Weights of a small transformer language model: some layers without positions, value embeddings.
Each number is 500 + 50 x the weight over its row's rms, rounded and kept within 0 to 999. Layers, rows and columns count from 0. Numbers have three digits each. The size before them is the row's rms in percent of the matrix's.

# q: layer 4 attention query, 192x192, rms 0.115, rows 102-127, columns 0-95
# k: layer 4 attention key, 192x192, rms 0.11, rows 102-127, columns 0-95
# v: layer 4 attention value, 192x192, rms 0.118, rows 64-69, columns 0-95
# o: layer 4 attention output (transposed), 192x192, rms 0.113, rows 64-69, columns 0-95
q102 110:441644488347494413594535534456493486598523543437484565466505537574416518525502524623534517501489508475558455550520582464430531566468449568453535461439523473514523501483519584514478484574502393596512423461521548413505515506504463547437578473570505440467531483491579548434438510479562412461
k102 096:513491484481558451550424600530468494524499555477516474500468531654556527449485566515515537463490485454550484514384391539496508541463515435475372515460597587440578462596426512535518520552583563522506606535553397535421447418459491497482476531488531402597522448491500548414438515512490591520
q103 094:509495616556533449407542501510585471497438591557508480531496498433542484483533519597440543577435530529502469567443498451589535470501441522551579485585457558571472536496483438525595458425523482493532543509521474550568574491447497543478433521513505576544511583499480446448557465569573534511
k103 087:474528537579397506537503490600550446535516453490534563473519466504471509520537485409512515532554480463521491378496543556501536422542492447480630402447459569533415432523544467506471404562480486533528432406471513508474509580601478502505547433493460513523547514459493432588467482552460476545
q104 100:463495478499540537551529436482506509547484455478485542525470485444461520474460502590537541447478463619445500546545577496445488520551507468506490498627597410370386552494505519593424501633594498448504385530477441535482561473496509486444437434455475495401488559591535570594421548574527517455
k104 091:467477478567560489457522503541552559522537404503478405465588520496578570436505486455468557461556539506552512543489558492598441573467552504483586586506539490477520384522487611538516502405544461419464554551499480388446512437463463424520516530471493504449485510429375545539416536519464563517
q105 086:526585560481515461517459629384535384538468540484484434497503489492495533519448573540500545412577567481548520479508450540495494504439528442549512441553526486434421597524448501481427497579525530517512376478468476557489535493601475497502525497549458451489508511633533484511438511462512437549
k105 078:495476477525582418549452499507455495485527433463473599436416544557509474524476470508481528509530436495474486493448587443458444496439535535467499434467512510452494429474479507492460628458488534470521550498593541498548496464439523453547598534478645496432435420428532558509531507488580466481
q106 110:512498550559382460479537506513509497501426522552328469532441572556461504482393463384514553500476563470531538433509528488525472518496475499525566561578568527511463518513477434516440528526478475642549530473512577590484455365492489544600389486514499472544455524530583400535484484511467509478
k106 096:509379636573528482472551479549491545398441432457547507443510553466564459504560470482564557672585505492571469437451452462443463464556491542462525447539495546580570466532506492486550562486420477507510569471475648512555495522485555529481534442503501509547426488515478429436505529499464459501
q107 101:543398444494471480467533507552550467426593490497585483456532465568513517533442371489508540452491463499461562493510464449452492520506569498579571496623473402501471530470554571471482499566442512505387433492438463521476507481488503387539517495472456433435483424566478595456520507422434491491
k107 090:556481447488585557419392503485485501458477495500443576430351535487573468573434410500485481495531504471550539590518568434514499556516554569497466513515515472461496549404628540500473607402553463428428508596439521455511562409518512419458555504590458457539464490444536473530481533383548574450
q108 094:425527375545411531435513382524427583451526563494453469499549518569430439433547453534382509475511429561495553523521487537535486537471498549563462472579518528527587525496566462541555478465483457436538559486509515469444524499490521515483489452441563570546477421450448603470573491460488469492
k108 083:525518431524478501532502377524465548520666582509543549596556436520492485458486446458601563550585534462592543539508426488462528495545531449535394513526541526461609563534500540537568494533463454530562406539479578387556490507521493499518411535431443448522600546495505514553508457429474587420
q109 096:428547548403465494496436460398515479471444526524442542524516520564547477466594567479468518394566438588535535590553543566460508523411492393485470531525485527494593482529535538536540640577552524482532468480516542579544393394508509564494503507478479510470426482419491416527469536425489501503
k109 091:574455489464484470472526499565413444470514538415394387522575596510526508523465591613520553536563492513517602451462411525481518534412451429455479563571424420485545533516465522519564592552522518477583568485529513436496434378487506567519438490523502510491459560502496482509563447512535473493
q110 093:466528506320403507521433537538470524466496529543513454476473455481491520563521542438493495568532544450535534498474472527490493535636504500385447560437517562391508459562422508575405535527500481614436546558594505561461430424472449500505464552548518468606438517400506393463529448492559496547
k110 084:531485533474523428449499549531480463513379543506519482480536557450480580506525513594473444547469512512524522426491471567483518542605444511449485562452413421574525533465500407460482528448515577443507518415444466549489536570552492589510414506470544550521476503534522503509442520552494449602
q111 101:474590488413482489402483477533544511475472578510542486499436428428542425547551543469485517427501597551522541546427484469560514517525476546518552533655528584430516496550514472550558458467530469412464454497469415439461589450358548487460480483558544474474516548564608494534497521499535452430
k111 092:531513428486495532493526542615444546594488449495460508414508504458519548503491499453495579515565510448555592395462458519487529525554510436600512487542520453503421455495509524529449525429573491431468397564486396527408462502448427526516514505483523500498501489458404439550549500576499497563
q112 099:485459451494558493414537542546484566502475461549458441493477478469494576501472491527487426510525470489519550508491546432530505497526495513551543541641462490571556508512519503460599458448429469408406433507417505451484594447518498514515450525507480560459537489430516465507494540594394527471
k112 091:426473552450459452365499470580571441472478460513552480472495525430470510557494406492516570484435520541520549471573553583582515476540495531504547552497442480498494571489496529445583435462491417480391488518474441489420427514463419545438503555454458543464475482467467478499632611482516499461
q113 092:461409472540482406491546467614496552501531502516497507517550525559508530516467449469505474576442441527513448440555559454454524563513471586531550619472548448534506436493492556429513586508522440637459474533517512457530507482507502525494516492507544472455507494370449472454468504523499534471
k113 084:502490550486456572441514511500522542425448576509441482553557455572496488544486543466562493553477575454523444530490406545507528453639456547478430492414505568545600535597446540538646595491557451434415611493460462521462526478500473470447492446527437567564536536538450434456394493466422497534
q114 094:504625547456509462555477555416550354489526574533576512446542540520511517485572583592532509453526524564506531497450504480498568498471498594445501484495393499477615531570540532506563502550412382505564499478449475505499498488524463579503502522542543478488457514478519500522487452445507486556
k114 076:507564417460540498536437466434552467477447577361501607438480499486518480561513606615504504461533398552520554450472407534422555508451492448563473508555529495485474496522459475539540555531525554598633535456572431439525502527497468545483479447558461475563487468442553480584585467441538413523
q115 092:444522521498542554507443497468489531482424464485480495522527497478349532591472431477439417522533482506451454515550435522546555429559457440511464439486418395456488530434464439517527575425531562445399551496461485494504459498477495520525458513548453480365461571467440492511528509538474478397
k115 088:531416497531485516438537529529597539438488424621453465533493547515474470516468451470393408445413540506534470371503572537563515569424547528535503433495333459473490457477549416559572490455487505443533494515469469511492509481512486502515490481485480482485467518466422574489583491434453416459
q116 099:479495513533449505454529442547577603518444454460400475571492586508537516388504464539471469465531520482435459504540490576555535539348512468530549497466458448628498597543504578505502489528470484450549433419473535469540534465573537492473466471431518440459548458456593540572517538512512465459
k116 092:383454478523432487554545458578471572456574515443557452535459515566479500440491584455491520493550524481520512550540534508457494461444494541479469508568560585512601471552528543576522463595471425536507630502468526484565449444530593508483555471446491483485483537460497475449484467495488539444
q117 091:323484524483467484407468570525456468461507482530433479501464575511448494464477536511504561617510517474485512499535478535431495520521546548509504457471492501486637456447481502474539579442514536526453426562483466614485448476536495469501450467417448573525496546407459470531483490504438463561
k117 084:454483482452556439542385545543412473467491468548445483605488648486451419438549526433564508565484559550435509482481546473440530465556522433422480496478497462466537594510484567435628512482584524580466473486483496403505484481483583447475483485500474505440463482400548485451532543506477453537
q118 087:587544386442492553532494530449481609451573401421536511473412513501533510468530541494472506482471451508464470438501596503572517440486472430488461541450549506523550425517530396615514427553413503454577511462512540426468474547434478469435477530439622587534518429500478558500518554623500531475
k118 086:505474489509538516490568525559525554548524478559514485571498550450544593367581564476476443444525452475441463569534500591455455533549582434477456536545513521421512447524506565541459441451524558444549432544526485450538477476518489528434514582537414473493538525552485522423454442562496585484
q119 093:509541376446496542465553398466439508504518529473480591517478408444523485514488450542481579531395470576536466611446558431571477442569438607533551534591584483503494425482486482525535486543512459513459496509524454447468522496357471472403501468504532574500502504510484571484427533567524525475
k119 086:482519520524523508483556461564522518518525469609427499571595469480582616459473473442496538482551570491551472454457502584503482523580543409511526532493561542531519435555513553450480488438600523453407479518530416482421540512461407469529473585556509474536543521518386513536369606501458517517
q120 105:533448556597566493488482526519471474507442440504522479509481496553405497600383382444485517550458538427569504463493498463447481488530508502507415427507584433531555433449488405388591472426427542454555526557491499541519573541541530502521475475462509478488571494607524528542466509470518486476
k120 095:488529492528545531407446529477498494453549451497581549561394484494474375501443448414462558532476553559466445577534468476537499453501458515566465463519515555516451502507568622531408516447493538491382515618451472554488494459428511469479467543403590461490472556489501537434538536510416572530
q121 101:518448579488525443448545504560493492428508533553577449489492480467594523555491480353561525519481532456556486506440433473495482510574474472422545618577467576595540500517463467467604505450523488555517579529541488537576486502363496525526494576509520480565486510482429396492592479526496543532
k121 095:571562544512383549446599520509471505568469506501454492453545499429528452573528485566460469469510476475538520422500465546524516517538457496508571478489414450493402509493485446458406536519460500428547417400440460595483504502589466544500529450488491565568523516499531432595529482560447405609
q122 096:476487533507528417561480477424485392471529567504448529509493473471524486511483561433529580500457570472587550403522442531448576499409481556550438513482547530571574603542594421513538533434512452500590559486494454492430484591429479543464575410496450450505475567471426467476448513387467480546
k122 093:591545402473447583492531531455390508570534543573486597470560482453450494523553587443557453570533465586482511532561402440447505506483427571557440487426514524380516545560502554451563566593566494507525444515552597489458466488447451434563435464512528475485460488471511441500457517445504421549
q123 102:477661406421564519540458607467485459511511505510429527485448491525469599479505510455579512547513487462526531552485529456531506441524487552507551392465467537580619456526547473510559409471433475484521485486438453486417579559530451502526521556483508529553515423402429453509461506592414484544
k123 098:462515513421443471519442460508482423567479540501477551575496562485576413459546559557543496496489461522415571456478541532436538506481534433417494486462488455422476546456514405352485542531415554516579410546588457463493460473468499550477515564418417492513464444528560522531591492516530487547
q124 105:490426562519582403510507527546508422549489493530502495539476593453444571529408487415566536569443522412536467463488490466500492509543472609545499497526559453528488491466472476498589488389559524519542543531528508528509630512506457507542453532482491436467572503417501485483495527524458509439
k124 089:418557492520377538418513540420527519488554524514555574526541492536460438489507536427493573547463577533484525459507533434496493521509453574482551353405475543509511547553552528444493498555468503490370447524496521497474532494494492483472484445490534505478480463484481422503456572513407437586
q125 106:523412453551509534560402424528455506464588435467517524508528539506468485430499476494481531544515409474495518474516585401450505524486595531408522437499523536511509531515519583453496415440438509466512580561465437477474521419487530461446425525422556557455554497491476648467540543554403507509
k125 086:494486498536486564476564483387560488429512508484614515531487430470515410547525494463474460443447504555486507578684525464489461495490501555526483527481469414478485502482506542410424489538415500496498447535459478464505547551577482476542568612501368458532510458437509484451459522424455485444
q126 111:535490428470529559569470486445453495503525393357445532491482497493487545468414430509433530541580435462532467416515517453501489449558544522559474393525571486560454438443480458580441445531521568545447511475457521547546518546566507441497554470479511534544549471595480571474431507586453479578
k126 086:457422515576589460516494422525568512487536478624519541604420528533603487386549494462516396409534508509483431507499629442487439493471530515504526520523531505480500430533518563533428454488534528418458506461545495511567507473500513427501575620430587422427499513535544564399438555496529556420
q127 087:528442486540437504517574465505512438476427531582496566549447532570505562483467449493483433495531532512473587496524520584523478487480503422500497449431455489538565567436446446542512542581487496533545505527538507546536469478491523524500367456415468545494374514450486543595557512493443536510
k127 088:549503509457529416579442503486523554478469508506550426493483655467422442481531505466405508530539528523465497473497420503501510473489442585462483571539507444470595552471509486486600521398553491627465666524535608399501474509450549493445540405538520484507411598477444518539537463470488543469
v64 068:526444502496407429478490567438481448432506499570430479474516517489464512526524560484494479486484511622560552628486520492541475555550492514454539474501582424438584491480573540536584498457502618465471456570532454471548482466503450580496503502549464560461548459498550590586427489517567547524
o64 105:463428508501549510491495380507480504389529535471471417434545466484465545475414495470434455533522597528573593554486598510519431464555492426488448455472491499474486504527429477522593502518459406502577465533563520506503486562482472534511506484473491479535569540511523529463545587378507445424
v65 081:518408515533467520462550537565508520409530411419449416510461588427563478538593497513516595495391477604517569461567437469480490514427478442495466499527485530414494468471599467508446596489437535448508352538421443503510500438490500455465494482518490508406535604502458518548539556462498566485
o65 091:580553566489471524573580418479537494433470422525474531516543459463434467519501460511459467477477485477462552515571490477462454534490571469487452496482501490555614508588546537396537586528516453528478498521511611461487490544540505471480436595516488490610485436461538430570450565305503333460
v66 071:404387454525471482431547512550526484558539449502579439467438433458386529573408623540450482554549498510445460532424487352591521457513465449432489552548486534475549465396513464522526523474603514431476501513501494536499479575510507478458551521483508550531519464584501544484534510528490504492
o66 096:494502449487485514455494304476469528488548561511421529486571515490568510434538483453494538505462544450585496498558576563528508467456451479577584440501558491488465497491430427530518481548428581581537504482482503526467438458452493595503480409424539455512494557427518527547523500423452555428
v67 076:518497465494554544505528461436503427488529435509554497509504576456472498433493485456498468564469551550489452492583476457469525477460508534523416433475574527614574479480475459439461504540532458440515449461536560524418499551493579442508384499446512453421517516408542569383500586495438456450
o67 096:467496547438611500570438524519546467521503463570514486484532495517591509458539537575499562431485518538472483490418527465619516542465441492487498562463463486509529527548599493510592495464454478452475454508465469528584476522446478533569575566518504462528512497536455500452510541489442471527
v68 074:531533511450450597570536485501491506502526410450524491544440498560475454468492492430476504433522551455554468442487435546521515407556491544385470497482392481509481436476454511490558513580536501501521421502508552438537518581530474421551311546512507620551602440502592467544468483532424500521
o68 109:520499464599477563464441460510470491500549470549441426499503400456545448501424513547550589515530493368368381456431473451517556440532440538546413464479497509527482517524473511526538491479537489570481508428480539517551449468470520505454568536425465539552523511580437511497470532639507548461
v69 078:525581433585438438415481596512438576477504497472531471457477522513468515464571480496480524512478515526525536600538537495570465522468526396438508594431452467489512569438587522502549501388397456530604461574412553501468510490520481567427547490525425537491579544447514456621489526449532566543
o69 094:547503503500468389568537381522475507500444460518442489493479494436516488465492481468489490491439520500505546435495489485583531484524507488533490588367554510515567506346509451525519606496537529499493575526552511501483482587550492479570494582520470579517487482465563432503490440319475465384